Weights of a small GPT-style language model, trained from scratch on English Wikipedia: 4.97M parameters, RMSNorm before each block.
Each number is 128 + 24 x the weight over its row's rms, rounded and kept within 0 to 255. Layers, rows and columns count from 0. Numbers have three digits each. The size before them is the row's rms in percent of the matrix's.

# layer 13 attention key, 96x128, rms 0.0766, rows 45-67, columns 0-127
096:109128107154132137140149144127065136131128118108115163167103110154143129110104122117119132114181098098147099156139099160157129125123095121105103144164097154150127106134094168162160105137170124102147135111086142142122124084129097124141112118161121109094162096130133183158127102080105109155176127149109134171155136118127115134082096121181138095122140115133120121143119116143101114167133
087:089103157142115129109153105119099108132110115085124095107121090144110117150082146142155161151135135104160111119168150076131182138085144143129163145088131100125082113129189141101121140089123146124108096174077122148126135107132128115117076126127091154154145076139111153140152123113153137147131114128145148097127088109135129129095140115162143117133177116125135116139165125134110109142145
100:122127135115085163089146140116115178122098112143162101125105111108132173130160117135137120109114131159133104148145136138079113142112121117111158127060099182142142156150131145143163169082131127167108142163156143153148158100146129105106114104097147114121117104189121112120148099129116146094134108080164148101135156149105128067129112108129151128146107157119121119152121097110122139135108
072:130163140110143121149140135117127141114141119098109145127133119177130150078116141137120177137134150133184158135129117152157141119149105141118127110141080171128113139092138163105131126107111128094139178125134169088102168125151115113160129117126112094122145155088154188165125082116159095100149139103118099101096141117133139136059106152117110121112153136097119121121080133170116111121116
068:127134097158150089104152113146144137113159112084111143157132126117094129099057101162111107095140134112177124147106115131109112136115122165127187135165133133160092145084126085077114104148123157105158109119079121142108099125089146113106119127126147100140156144097111141125087103114138126128129156129113083158097159147115116157087109158119112137115114115111140154108125155132143101129155
080:154163121127162069144129136147113078136160160124174142134128161123112124131104127158115087137140126107097119154134099131138129122131163140132125141109163133121087133115130124180134078138100170140095166080156130107110135167125092132143132139129121120147078158114160109153150139132122090166145170142091112094129120142157132110091130140142121134147093138156167120109134174090141125169107
073:121138124101137056120153113149141160134151166115114117133183101126143118118071122175145120157091129150146193141148101148165128151130137134123090113102121135150075135115175133141102120129177125118150126164113139113128125134096121118103115124120109097107113140081117195144144128147130132136181163103082141128155141107154108145113163125132125109124140121113122142105096150140104103145129
110:150121102128159163097107135124112128124125103086133118078137104100130149169165127129192161121125129111133111113110174096139158118129117141136151121165124091123133144171161117120172130148156095123096146118142128140135188102161124127124147105126139146129146121149149102130118150136135141104156091064156131116133110099120139142162115099126188141103128146115097081158162108183117138122123
086:112143138128116126136109129102140116109194150116152095161167115128117115097191121093128131179099119126118141041121096098117103140144142141163115172105139141113144146112111094153119152138131149185136129141083166143133118088118158149128134147142131147155100134150120150100096165159150123159096164115114120125130152141128147101158085154098150101115138119105136147132124110121139111135116
114:114143137120098099133140122141146126133095165113120160128124123155152119112124149111080102156159132156158126158138111139149121151118156108129083174114152117162097105110132132117073119177088151116105080123135110097077111120100114121103128095127086153120161135103100115111132106109096134129176155163091113143133107159154113133076168113136098102156141125136139124091115140117112173160141
095:157108134186185168155147135117128101131129107163100128154111155111113133149129103150135111101133117104117113094158151098105139133102056115086188133159141124095126148119083126092176114099147090112151182151109116110127143151152148143129129136141138130136131118124171121134156105146183132129121096087140148145133152107126150132157107113124167174116107131146153130137110144130125118143124
120:122121141128149192136115160166121165104125089136116098151073133114135133158145111091168139137089115155110112147152162115116124122126058151147110127141094125101155102140124108115105154079161147145104136113153113140150121099121143130153114131118121120100115076125156116129135152139142120094162132135118136152112107183098130165157163117135124114151131164094118153147143103132180140145079
099:153106164152097137174146175117153119120158146153130109168103135114147133137130130127078085155100163114144173128123105112111127151121125115147140130087137147124138130108131128104186135149119130153118136079132122130130109133062161137152145136112138112096139119110158113170105076125110114120113132146142141142166168160194178112134115149096111118157140129149175155151127110109145111133103
096:150141116164114122155102105115126160133141135118163105140102137139161143155147137134097131130137130163175135130111139145072146121101112130080134149128117125167113150114131150161149107075153113147146147154135113115131132162134143138117086110143117179110156143132104133071109111095078132135157138182153199143132131161134153116131139151124131091115055107146131117131145094111139105138149
089:083149138121138102124147146122150135120101100178141089114110120150124101114153114132119128175118147121121134119167141071174145157070109156116133088146129113076064122146154136147093122090113163156110145111106148118120119117120140133133107116103119099111112140137112100128178180129147152122117128116107096140115077129131112168157159134120117139128169136102152112088083129108119159120133
087:114142137072159108126129141130134143153117099097116148111098129108096172097104062109126098126139169138112107133105092169130130102136116094114209121124125135169138114125138083137160127100123145140127141090121114112151146161087126138108155105162121142112150122085139125135178094113089127149135141125151116149128151126133153143108138157145151101142158113108087082138162142126124140160153
090:083162104126124113098115084148139104172096133150079125100150111093130119172094133133141129162131114144142149106122120110115149111202095118142094135113134167120157117133124091149095132125124129105133105103151089143154129137138155145125162120166130157115138131094101139112119107133103150148114120123085160103183083107117128132134136142128070124102135092084105154094116098109120150106129
099:135141086157148110135157132162149140129133112159113127102137122143085130114141116110133121134132109132163120168148196064172133171122168110142095110125143062135144118120165147118098140061156123095120110134129106106136174145108133131152129115086135113117133131158118133155094119109153144124134102130097102106094149121105102175144125110123118119116111109124107167109164098159106116122165
096:124104157065117104122183123120152130109123171128159113135130124134140150118137090160149075187151120136152159126166101127126146141124117136160100158157121118137110111093087082101125112091124123078142142139115112128101100151153144114125144130119121093120155153141133148148145163129163126115145128124081157145120133141146115126103126098154144093175128113132123179095083177120127142112154
045:097110106117088140112116126170130125105119159137116160100124123194101151143099128126116137145159137185121101136113152110170177121115081149109128144133078121189139142132152121117115137155139144160127166149140098132108133134162120143112098122141139157133104152088120136139139113135162159105153120156118078121105138119099128155162110149111090128154160102142147104110145130069156114140164
051:109155096145119124128166122143116142155127089090124080137157126110141121160159127134104157091073130085133146136116184119080138094128091107146136112124145094119109129118148168130139173100132084141138095080104141143086129129129111137132147093103098109089088112134091094127117093124097134131133125114139110159133122148169098147170152133092109116142159112142132103120092108110141133126161
066:116115118123085142104157130108144118091154149139151128088108112088176158152148107143117139172127114111158156109140146146162091136155104113131155116111104138140140141112093111104132126125108176136149078117152095124124142139126103172156116138114157100114146143100123116147101134129128148119140141097105174153125159106127147101166083082112150104129135148175108159162181119108171162159142
057:113106172152084104124074111125141140158111145117120122125131115132172108121124134118119110119092114109113176108138147141119114144146160097166088095146155087151146186161145147164130135160148084164126121132127130178111095123064147167108096132141154082127092120096149130151074114083111108102132133111129133126091159160136115139158111104137124127132120165121136145126127135116133139130127
# layer 13 attention query, 96x128, rms 0.0731, rows 46-67, columns 0-127
082:104162136133130128151119114123144086117140170132133112127140131133138093118126145150107074139162155130130131087108134135150122103120127098161089138103136099128132133129096136097111140093131131127137063163116145141143148127077129125142110115152118137137138103164118076114112110117093115146134127149136137134167139134145130144095154136083157146154193134079099170142176149194127107147177
095:150142136154111078120145147172106126101138119102175137159126131120142109102115166130080102069133157112141138138113102130125096107097109140135118108126138131110143119138119108129147135128139082177098161144148128136133073113128122186115134170175165180070115124105119110125112128123159137146148164120132146106157118150110119116132127143173141106133189125132157148133138132137153076125132
066:110118160085143147107133125102124118180105142127135123123054130093149124131126101079132099142102139121111123106103135129101088112117104143120104126115141114084141146111118153127197096169161093143114133166146112114099140153116146118142146146131120132162121132139163132132120142172123123058149137127136123172152123106112115119126139153119132171173112132137111135164085074136120163156144
064:145141164112141092093116166113108101103136161110175168138154178106110105118138127146113079116134106115178136139122135136113117106116166126119117119112141128124097131164098132131126138132132171175135153114076091107155090133096106128146122112092134152145111113100105156142141138097144135136139135125119178160144184160164135081106157145150097154103078103159121120117127124136147157135123
067:143124159114152110118137117061085175107153108092157142125096100131132125142153145139090107116093067140149107118142116120104127119136171146094056147130153101154070137135122126139111124139126143143112157149109152146140121093077104121136115151136168122124112133081100106146117128131096143136191131126110148151117152146119120128118158103128099121084123118124178136110120130158148123134138
069:136137103158112103126141128117079099126139179143141156128130163124108122122128125145122140124140097107175111112122119114071104138104157143149122175126104149169107093146104165110107165145090112116154120127126129114137145128139126156146114098115128109094146091117097120095089148077082107160135109152129114140163147136093119117109087166128123142051132101135122132104159165166111110135146
085:111117118154141132112107087136140129108124108136081137140116158141147091145125099078120083181184151124122137097139139135191139092150113149103181110129142101061124153106164133134143079118140124142105128163097106144131127172110152129082113130134104141165112145123144119125124118153162131107130130147114149132140151158124130118144185113155179146128133181136146113129143111112119119123140
081:126108130128117139157128108132168145095153089132175110095134125137137101140131139124163104133097122119055120161116117127101168140141115114113195091137127132137157123110138081135120104124134098140137116103164120129168122137109104102116132112132129157130153147118129117161146122111178162125119170105206136175124094159097143178145122122180150137138127114124122159132147136131146166151137
110:113132140129148168133112109089148077129091146105091098114129118127100146151144101108115121119139158135118116080116091140121122125119103110160118127135131091104150123150147108073122153131124125102103099140150123118087143164118158110144154108104152163152144116130114101078140108129147108134140110087123087184066136126132135183132146133055141134134159123107150110115108125144101143081133
099:119113132135121138112116120143142154090106051112147123115111140133131095146142067085136077152151162124090144120127134137189143130139114122145143085144097091075141151105123098133145111108152114145124140121140134134095126146138150127140142122135133188105117157118131121131130152145172116097109154057151159110116154132114122134136178128133153140156158173103153146139130096125122151100122
094:135121098117128137127109113176107145129123083133083123098122137117135143143143084117122138139128122118153137161143146122096154085132090151111122120124105137087110174094114145102164136141149155158106136175117100131149107127118129107102124144144098168122110183108156107187080127170151111128112133102156141166147092144096166137181127142132125138116196130141146089126142122157129139143113
109:126136145164117136148120136109129134098161120120174057158107099152108124120149119178130174166084122124102113108165139104099090159132123133118084121139141150133105107130138106091137127098128132146137124119110148163157163089155116147122106157136131073124087145141135153151117165162104117140135131139156164105089131130104105114162095130124112093126066137124152151152112108118146110159115
087:165095130102125142080097111121149133128146142088108136117145130117113140123093132141149130132108136167171101138130127102096080160151137133102096111174171094142113129153116118102114157117115114107110135144127116136112134097082130166126177128172144167079172114124106133135144134102132123118159139084113127082123100146142116172116146148116156132090144104142130146094115172147147116132192
091:097132151097133167147113153128176148141091178121113109111112111119082136137131159116077150122137110133099147085133112115160093116172142152096134145119154154133095140133128120072107152136123098078127086111150116161134125182119125156141101078109154116161139090163117129134119081133130102105075110143149096116126132122129135144142112116112158149137148127149125077119107142145155145116141
093:121142113110169083154141108129081090140160104142114115135171122131146164112112121157150097136164170141156099085153153088120129082119119151087101171131118108109142145154106122113071105128121149093152168113111107132131109175143124116121117106103123137116086131151101131142162124159148072141100133162139146117107142155085150118122159115154080107108121100127116124128113141106148139145138
087:124152128150127140136146145093130107147092086098166118106094137133085169131129106165100152110120126128131097182113160159120128125095125094109148145155137109147103136101115150082140124109122135107057121109168114138149143147146156117143125125075122130139170150118102118087154128118110144127122107113095115115122123157136123148109176120121109114114162140113143117138166142147087076071087
103:092142088160114136127104115107144117106133142144118145124133121119103155126113141138144090114141176094109122117117091135095145127169156122130144121125139119165102110137128104076127130121159100113115083082125119099093161162096148125126114085104163147092123159153147122091078104079120143121070101142104117149138074132144121141151105123115079146134181135111132098100134118130096104128153
087:097120143173132187162131152119133124107142165168146130133080148150099111143174160115155190133137116126136132081108141124151058143139124134128128126127133155128121161163139143117121144120130115105130183106124146119099119109162181117118149122097151108143139117120095112123108166153124127121080103157150118155097120138123128176155135171087143163128107136126133138130173148119152141153127
054:146128140143091149126163156119137113141152137168134139149138121109142147149118108149122095111080117132116182099156154077109120165146129129112084094170110090108120133132122158161151125166109138099156103169095136117139114117133104118127133105163128098090176096119134151144094096121098132087135132114120158122147109102151121139145101075118124146123162141125164122133130155168097106064126
051:139128142127140130119133141167134089090119146099149165162131142127128114118051129170133091129137140114171089143107116145159104125099201135100151152137136127140102150132139130161128136143124154136121156121085127137141086130142093122115117154135140148133126159112161156145098136095096102152111131157083191084108148103130119101112102120169130115117096110145148143146126134138150115184111
062:097141146154150130120141163161165165118084111128128115123149091138124081117133159104132134165126123184107130114124084166125166123149108187143153123110110109125181118129115122125104131118134095097096143143159129162132163136142160111120118113105146121148106084095143116113098106146168145117100133101135098149127132159120133149122133122117177108155164093069150084115115107143123124086130
053:096137121116159119124128126115122150143094100106123143074084070116112193136104146110129185116153155143148113122088135167162157080091108109162134136093127139106132137153127121123133154113153158124084140155126112149109133139148149122141117129133106125140095150091100102102151086192123134115132161165102078173114115161119123155132125131116127111123134121138093147106135109109135148137152
# layer 13 attention value, 96x128, rms 0.118, rows 32-63, columns 0-127
101:132108125153132186095095104099113157164170128129116177139143126136157119116115152131106148109189133115105103102105133146118132153155125149126141149125166165115135169126114121120093155120128135153116130158103110136087121135111107137116126125125110131125131111167189176108120132152160081161106132168101115146120091130144132168147156098103120141124073146093118108116072131129170101123114
086:159140135112175133142121126117086148156123111129131159167097157085102139105091113153139131139174119098118127166094113090145104135106141128146131122130131175114155139119099158143098153122179158099159120133102133114130111099099066095128112189137150110137110112120112090104134143122160125134144134121121163120167112118102136142116070135144128107080082177140128161142139133118145146113131
088:107137138097090133151095102106172127116143100105129143133118086141099144149119109145104115156111155130122130147117126123102104107108122164145114098147118174165110131112157129131138117102119137114110124137153159091099138158143112118120115141128099127114180193112163138149105113117109128109137085067152103107142143087101118115111149156148158150150176090100127094104116175191117136110134
083:102130093099162094098144125094140155105140121151110124145139119154122117127151122151124140130130122138121127115107138123135210093094165142133118146188123125144111114142166153127123134157145139112090127101146195093132134170148168102098128116141162120126102125100128144127146122134186126118120139121140110109099175158053123113143134089169155097155135130155113118126146134121112150095118
093:133148121159115151122171135092145184106152154092131132125128134112127137152115135136129123147111157143134085100198147107087089175104148123122117122104170135106173125102137174143116145145137052152083129141158134101132118100108137142171097141152146137152118130145135121140136138129164127087098101093115138078144120128140157142117118133156162136172092134124138146113150116109131109132126
095:095113121129131127118121121138145162166090128140124139121098148119129099145114121107158192147132124083126100135147176113109165146156110137132067168144106126148111179138160162154107127130130146112137095119123122122109153160137126160139137088132114124143136109125133079135103091114138151137138126118136163135123047142157096147121136065132088120147110091139144105126087125121137159167145
089:142175139131090132132096113095151167113153086169112159154111131098111111116097125121102139116094145133133143133192100114125102108111148118123136093105170139132118124114132123140158086104144131132114154133137139158138172151119107119159123154114147136150121132086087144124092123136110137130148118134160113121114128127100116104133158177081161143133142112202165110069143144164132136169117
091:133116100126077124141104068111116132127132105148124097102072112144137137137089118083136169128096113158149121171182156129114144125101145101144133124126126158116105118141161104156090108126088149118147091084093127133130130100121192151099095100140147116145164134134146169131130138126170142148124156100102122137151149136134115155159149142127111141165121138132137142142078125105135076110116
097:106144133089123150173102095099124094099143143154080155108132128150162104150105167188148126145129148174170128095151102117150145136097127120150117088115141104141147106139117127115115110151159142137112109099120126082086142131099140085159159135117162129112144161127137130136140140124144117149104095131120127111120093187171124160144142091130108087112134098121091111109106135118149126137181
092:105143137144115161101143131104175164142149114131106104113126142129144123144143104140092111142133124149141127138109112132115086158061107188110108107098156158111133157144125128112178143146102127140182126086136132156115114107139084161126133140135196130109131110131153127159105132164113139099135125119111153112139170130120116105100137164141092164126115161158163102168094132152142104169110
088:128115093170153196138164097074104090095101141129162148084100137139117142074119112147120160163127130131088116111153124147116136133182121134116142129131107140113178122177126129118151105125078129115116115113109129137124116131115132160123128136117084106141139118115102075128158139140141113108127146109155170153109130137095105156084118115147085151115158128093108110134146098159119095116128
093:154093124169130126120106158122140118138107164112158134151118120097137107100112074125140136088162104162108141143144162162159130124163107130148150121123089122112157107138153108105163094139108140149193110145131112142150096117128112139086128090128137142131116120115150139117137144166164114122086093187120184107125155096136156148123157144093105136157079113153093136158142140151133111124106
078:119119122132139106131139173118164104154120130121156126185110148145103130099128121129135091116141103131141162071126099126141138145147143111101151140130145137129141098162095130124122154158134138184146137138143092150097178109127168149171141135109155108100147114108137160147086114099153142088131139128105121099170137191167126105135111122141115115153197141123123128143103123162125127122189
090:119144098087117125090139131156083161116081139096124143113107153111118174109179134107113141145144136117122106132137145130112156141131154124117098163108096150162107136153087083130098176149119094129121100133091126121148108151145142099073089146124109129100131150121129126139124172131132133148101116156140105142123116063110124086118148142149126132177102158168139125173105143085129130135153
080:126118103122180140144107109134092135113078158145094076126130108133152151162107141134135130143107098112116099111105130106098167120150134100134120101152088149105111104143076166144158110126172149126172093156115154148126108128143137122119107111118164132136123142137108156130125113153139177144128082146175139113104149113123049182141147146141111124132140141140119120113096108095160131139098
082:147117112150135100114151083120160126128127143089139113125136120118104112119155149129128094111110176125138127126193093122113106144124107112129146198152129110132091109154121143142145160113115111126113141153164120168118108115105106100141159181126132109099118087124109162121132114126162146093123094099134115152094088076105109155117120155125135158109157132153154164117118188164114114122173
089:127132171074134121113091132106085133115115088132130119086119114128159126078134147082077098173160141106125114115125116141140102126124106110092135126090147129129147184177094098105099099151116115126131106127112134123108117142124092156124112134095092150151178090133152108134129132119125087154099088152142100117129145115088128150129138115160138119102155166114151077138143140149114145151140
099:145151109104106126147134135120133160143114134139162113136149136162145123128124092147137120137131157134139150148102112137140155104168105184147146129140177129109100154149127126146170090120154131118103173075152153138118096132084117145110122085115158066184132164105143186120122122162096116109104118084151148125136148088159121104134145112125113096152107127122132160126089116123079143126150
082:091141121088111119141146148085116156167144127164105105175139121137141100117150113128100193139147127121165140113107113136126107177157084150115111096132133126107132133140146145115124131157114088113149127124133143169108112129171075096149095101102146171119127175138084150108117141121170108150127146121098098159141124086094165111153123149132102124138114101137140099161128111148102141124168
089:081142122149113132104081135136141172121124125140098166123103130153142168083090113125137113128148106135168160115140130153124146174080125077133123152123142115141100122116121137132112155134111141140142153134141081128084163096123139108085107109128099118137164124100132104107167112171210123137123101176128123141115136111159139186132101139109115112128090148118114139102124109140155122139104
108:142091130132144131156127165150150145130196164105145145138086119136177132144178126175134122127107158154158165093136137155160117178114152099116140116158168130134084106137115112119138124115118132128139139171120155104170154157139092100181136094124127131097117130155086125144144142096107142161105127125142144087122099156149153152143082107113121147142144128135129112135117095154100136153119
095:114158114122127133115097173133124147166134148149142085104180116131108199121107152156113113103142153124154115129128078144118146173121123137121121122123117154134131163096143104166134134118175102159116121129099140075129139149116109178119116125136135151094081125121051125160092159115123107144094158136148148153097129113103129090157089143112151151138136137150155159139144136133137119121108
095:130121090137137128162084170113103160131072132125148130120090134100143107097158136147136097102109129142149116141133122159132109151136108107092138120115127140107086109118113091128133150112114160148138160122110114115115136114144199167179124094130104126114120127112082135144154156114170174103132087119119114072108146132133139098107150158137172064108141111097123126084117111129127119118104
080:133118111105122116126115130134130109140135157064139111134184146102118117132171141150111150103173145092142088097127103107147136100128142157102139168093162122171125090155106151102129177131156111093134149102106102168164136097146065104112148108145101153115145127135110092126165123106160148124118146120131164093096138101153133126129134152149138091136123129075117118133112168119146124149139
082:217115126124113109164108134133131133140118138134174117097120137088117098119134124113146110087097151142175119153093123163139139154163138140124072109123151110111143082106095099124118147159134128083158151090158142128102132145125138138120094132150112130109129123155118147136096117160165129119148114121130146098079154109158111132107105162155168138136132114135126157123165143116116082074140
100:078146166071161116138133109116112138174142160141097148120128154120147147143117104158149120105109099110090122101141112086106093154164128100109081130149144151121155081102139108095169130166111105147137120123098149122163118137150129133103170153145096132070156118120086118104123122124154137125092148112136101101138120104143111080138146094141120121138130136088094156156130106146149149121100
090:088098121149131078129129143150115152118131099173151110157079158125146112098116129141112134141091115134140185107135141176107104133108086124093127137104140116138113141093153129139147112149134117211132126176100120131125115119100128137116126131111143133076088146135149121088140147126147158138109152088129151148119130118135088104145116149087126157144082151153151120130121108115149082157164
093:123107194138143143133132170098113143101067126140130139083117116096155118144148094146143140169170127140179151132129186121114100105126108125109146106164130100197125153126103177123123165133142139124123114152121129122158114125156133116121124148143119116138166144176146130130161158110162136123138135105126130127142096155102083113113096134135146156123159107138171097109160121130105101164115
086:116098123129119145138128144141104123158142141088134168134067159106155079159124130144129181131140144111134123092147101141179136123098116130113132181116124104121113108108115099145102169153087130127140122138140145122117129132090109126103170110136101166127120166148090140087117161183073129164143101123122127113124117161094123161119165186126121096156143126125102151135114151116135162127137
087:178151100117144099171097154163075132132145144134119137081159134155102158127078116140139130124126130160116101092086113103125108152145117125081113066107179131125120149126124093127116125108114097147145139159141123147119128163136135152134110125150085115133117128121116142149179146153100118194084133125122153127122108122091122133084158128136101119118117092145120104130106121105124085126167
091:115146121138144109109127162138127134171104134179136149091080110100108136147147155162146160095134118115099145114111128109135103126114168104132147093157107097169136116111142086130123115055080098132167160115133135105120154103178073150128121071166105132108124148160120122101099117159117141129146137138143114161114139135149135121142156156107129132148136162103098109129108100095125144133102
098:160120120112126160143124143152131120167164145139133118106161122130132116111094106126140098056123112139145111085142119145152148097156125081110081120127117126133119091146145156104101130123164079126159182174124128093091122114115143112114146089140107129121178107107121079135102096120134137152148114126083099158093127104116134161118134157099145124128122129104133106180093136159135160147146
# layer 13 attention output (transposed), 96x128, rms 0.4, rows 32-63, columns 0-127
106:124140112148124161107130125129166121109147189099107135115124131098112139150128158132125095122146111137116108074103074125130131141157116133107110117140146125077088134137142093145090113145135142100134114149153123113130097117142174136118123125142178130103108142176106076165099079128149137135150097142110151187151131161146108139128157089123148139099121126110142096071111129130140132125188
085:088120139109151132152116133149129113153156155155099119158133162131110097121086130123131096121132132103161155114126126162166177145128150123094117126161145094063142150122104131089140133174126136147113110142109155125091122155155108101130152106105133145114166106147126103114133115144169118101124106063164094138150132142119132107152108124156196152142103141161121116109154150159096099163136
088:128131150094111092118133151141117101154104117140127125183123120176120117104115129124142149152154120118125142124127118135119096093151166131111153136145146135144155115148116145146083121117150120056102186082146157169160136129092111126112095142129103108062155124096109144129125108114130144130155126143136146131083121119095144140127141143106092108062110101130112114145049129135134120134117
084:124075104086118116139109144142143118141131167106107074133116099148099122138154112129128145096101130140122120121134093139137141104100098152142122105078126134089147093147094172114110137143082125105156113127101146120155141124103135183160074148160119117133124153120131169152117151165148106130110141120176127109130136087164123089177102117145123109105150100148084135160122085129154128108142
092:099081121140104132120117143149152161101112133139139085139134150134097106174143132111138117088150110120174113139144184088141086115108147175125123136148157183132130137130153135132138127172144121145143142140177119145125134111139160171092160110148186143101124088116114075139135168095124111118141123146153128144099092160124137098143122118151173153129166119126121128144144136171117119114099
097:125129102105144144126128073096144129129149140127117130117128161087147137132133163126091104101167112118154187155110100098132123105137158121128121111089158098179147136133105111127115108134139131172077154152070139150119081123102143107090094117140116118110111181152121116125107133131118156149109104186070126150146130150135148108142126131131103143132139107161091181121112108135127146111125
092:142115131114084137168132132152109107129128090164136097143111143124127114122150102154134091104137125145104155145162108146101142131200090181109125120119119149095121112108128136128160124108148094115124127146128157143110149149161108113090156117123121101116132090155158135127093145162061150167145139132114160140080129107077130153154101151105136135095081138113120147136073122136100151140120
095:153150104151142128082143156102121167110150112148118129190144116140133137104164140189124094083113092122130133128135139117143190113123141146191109123142142133172127083147157131154086134133152127123124135177103142112139125089091128136092111131151153112138115121113152122100095158124127151102168109149151131107116144157117146103161106127129104132110153125110180147076115135139140106131110
098:126099121138117135109150138106135127127142118135089141137147135181132138098104114124169090137153170158133098141134162118173126128122105127119102066104138113156150128112110155131120119173096112119153154111127117101121073160162147145115129122138130124110112124160110159161123141133116086131140149206133105132131151148128106141141141137205103122077091106143082114107115115136118153121169
098:122154128140110115115106180145114138090131124135138091110151143123093145170127103185130126121141123114141135130131128153085096170183148120145130108143127135100144158149157124101129137127154115133124099067151144138137180125145107104149148100112176093088115144178122162111121115152092130126154094131087155101118126109158128074100127120132154122118099174126138116123166124140126118104080
089:117147106148138120102119098166151118139103141153071151105146155104162124123139133120155106192173145135141106114112147097137115121144129145126158127159135102174090133126117138168155128129148115107138122098116112095124184101074178153144132097153132143109142114133113103146165131093115114116113124126155139122114144129163121105100151157134120166152116144113104179134128122120095076182158
098:165174115148131115105102131121080125097132162069128117103117169092140115136132159155136131199117103138116128112115187149095147134118101136131084140133112140141061129155148118163167120114147152161100148135109135126160117135119141152138088142108138124138109136115141124149128121076159138125103104064145125120128168162132125118116146140102158144108086156131153116108137118147139108099108
086:141121111158130123114139144101142146148105125133130168090119130161157156159127149112164093106119115151137142123143147183168139154094125165083148124140107144174168137131136158170148111155143131128131157136159128096118120113146105081162157109099093120125157096137117174119115126138092155104155119131095115142191082134174136070116166134142126120110112121151121140135123098099122151108140
089:148123134095171133142132105161092139166143151126105117121169117106104172138161139124111123143108139136172112163162102106104137115136149124157122141131134132092130136151137099122119115120129125104122112097141150082128117084139144125139122134144129159134141163101143127099113141111125188123119140114167117072134091114149124144169089137122148153151194119162141124054147158165142124081160
081:126105096140120095153092157115105099125139114119120103114098154112113164126129128109127154122150142158117136177111130130123161150159127153183117146131107094162153137149125098113109181157151156132120119131124165098096130110156179125155142112106102145125096167117092138121148135141142105143135084138146095149085123112145132149164111128111091108133137128120131164095116118150097048175147
088:120155116136105130087127125153152156132153132142160103146181095115148085166150104109115081112118147126083123144120123118137122131147113117157160144123080083076156128127148105157160084108126120113115106114136119116099156154132127162126139120136132187148165119128135157078152105141117158165192114167161122123137116093097125129120124129143173129116139135114116135114090103095147139100110
088:131143136089165123133162128155118110141133119147087157126137103115134144133122081152157126137170138133147092093148112122098101063147129152127104132138116120118117147160147155119092085103097127123105140115107109126157166173088095133149116096080143152132159135164141151112111104085117108139146098138090120164116105117177121133125131105104118135118166146096123087093143119146073144152139
096:092136149135137085156127154165088146091113155123150116162129112118122116113126147107141145152117124144128107132124123150149130117154152136134111144134127151134126124153126162134101128154100161132151148131133135141180149097140093135111127165156099154132118114146106105167126151191115135164109116090048142105181150124069113115118140115146100106125123130143163157107101109157173135177087
088:094122162162129147177114152135128158140142146181123110118108144127103127162141095136117094188137138117123137142147125186166135130154106115152131113115132159143116120140147148161137111128115126115106177092113100120095119163053126126134133181092139121123114153135105130126123126160130127112109137157111129149145118146161134089156131058084099142141141142151169133132138153124158133085116
092:160134130139135118095086137107115137126144112117059183127093146133152165176164152100082097085157111151158163119139116140135128172115105140152113105119148148131128114164142106110147126121078116105099123153144101106114121114102155077087106137148137146140112079112144130138138106122163121110157138131145105117170140113134118118139150100124130149100111118167146099105108112157092101101155
108:139115124133120112082133119153137131123111081142125140115142124127155153127148119091093139171118106165159148167148137135168127154139086116129120092125109148112134135075142127167126113145099150142136165131166140131111124134189161137125135117135112096126134186134123131127152101114123098105145156116144147178130106124086143099113145111148090132103100130075134098190159130115172161114086
099:102127144091100145102148129133150164158100128137151117122124153113123166121146122098094100132131116099138142157128092154073129133156108093125107107090135177165141137134124136069141096143160105132138097101170150126097114159126127139131123134099134152093122089113108118133149131142133113116119157050127140131088120113123094182142121098145118124162119125123183143137160124150186144123133
096:128112165124114177098122128103133114107099089130100120136074134140134131105155152140142118076108117179153120152125188139051096131114080130099149119153134114076128118131112138159119114135094144136134160153122115096122135113136133129111138140144128125159139144100124153102123130116149125119161170124094119098095127094175110111110137104142118103153099134142180155182132138118095108140118
084:102117102138168138114118092117149122144076138145124111117144099114074113130099110118109112102134147165145109161145103098120077119128115115128140143164128119147107142119132140158162124141080144104071157116119110153109105135140155122170135154126130134102159115121104127131174124148156101130154081100139120075110131150151106129122171166137158155133163115177142097100149168122166171118138
089:133125166117159120126114102141121114132152112078153087195112138146147078147159121149142119149143155145147087142141176163109110165122171142143148127126127112124149119155121128122127085088107125166126198156123141127123130100133125154130130141127130157110143127064130143103158123147092122109160170075148153103112144145138145135105153120139157107149114154113176145133109145115155103121148
095:145107129144131127118123169111120124149116096135131130177100138121123186138104121095148107076081173111129142096137094110118085105137120107148155134150138169114116157089142119130179141140170106112116161120141111121111123131113148133125137167146160144124135201140104163132160143121149125103089119134141093151161143195135105138159118149134132138163142162161127134151108110111152093116130
091:137157182173086115122141130116123165079144122159167135141137156071155131167110129184159119129131105099150158139108123165125130125144132154126108105135115165150136095114135102119179153111124139170132139105130150119127116096154144161145132115139152136092121156125159140115089119110124113114119174135163187141134117108148111106139105119128113127181136089172167137099108122134105151134116
092:114130099117118140133155106128136103142111129171149130127092135119125111193135122167117141130168114086147110181130170129143127107109098130161137116098160135043167143121125139122119156141105111134135119077128131107123119119133152136147069107100064106125144148096160084097159113078123141132149133170106126102128153142158126125094137128123117158155141097130112133156127114129101112122117
091:158092110095161111120147127099119094152141130122066130140181124102168150152088142153151153143143126136125095133169128111115144121123052092139120129147144099166141117137106076155171116139144119152132156129145129147107125150114136118147141152142143115134124098145163072121138117133167133166150142132174162158146113094110133128158146083131127125108116116148151113139102157122154134113083
084:134164126177114123152127107168149126179143098129127159144136096115119124123106156094143138150098129153151064126141107126068131122110161149071114085115108140143116163120113080112123124117104123120127149154120133107079101116116142138116152126143137121057108173115102114141128106110119109140139130172102138120082154131104098106113131096126112104135113129124127132104178132089121088158135
091:125141116095144110119108127074126145156097152136090110125109155159151172136112129163124164114096111138125158140133131183113150131135116150119130132125145133101114124109137105152133151049147132150111091137121133152106100152132172064125121146187116097107165174144129103143142075162106115104139176110094124124122101146124119157125152159120098144102130124109149125160159121116109131141143
101:157168154117122130087116102094116095120128159072093133133129114153152106157129144059142112132128151114135087123090096122116144144121136100123101116105123099086151104129144116110142127141108135076116157166118117142077139163086137103126182164144125131148106124129122162094107104096089099093138153120085120146099127136120111109142177127116112129115148144155123144108130152152139174116124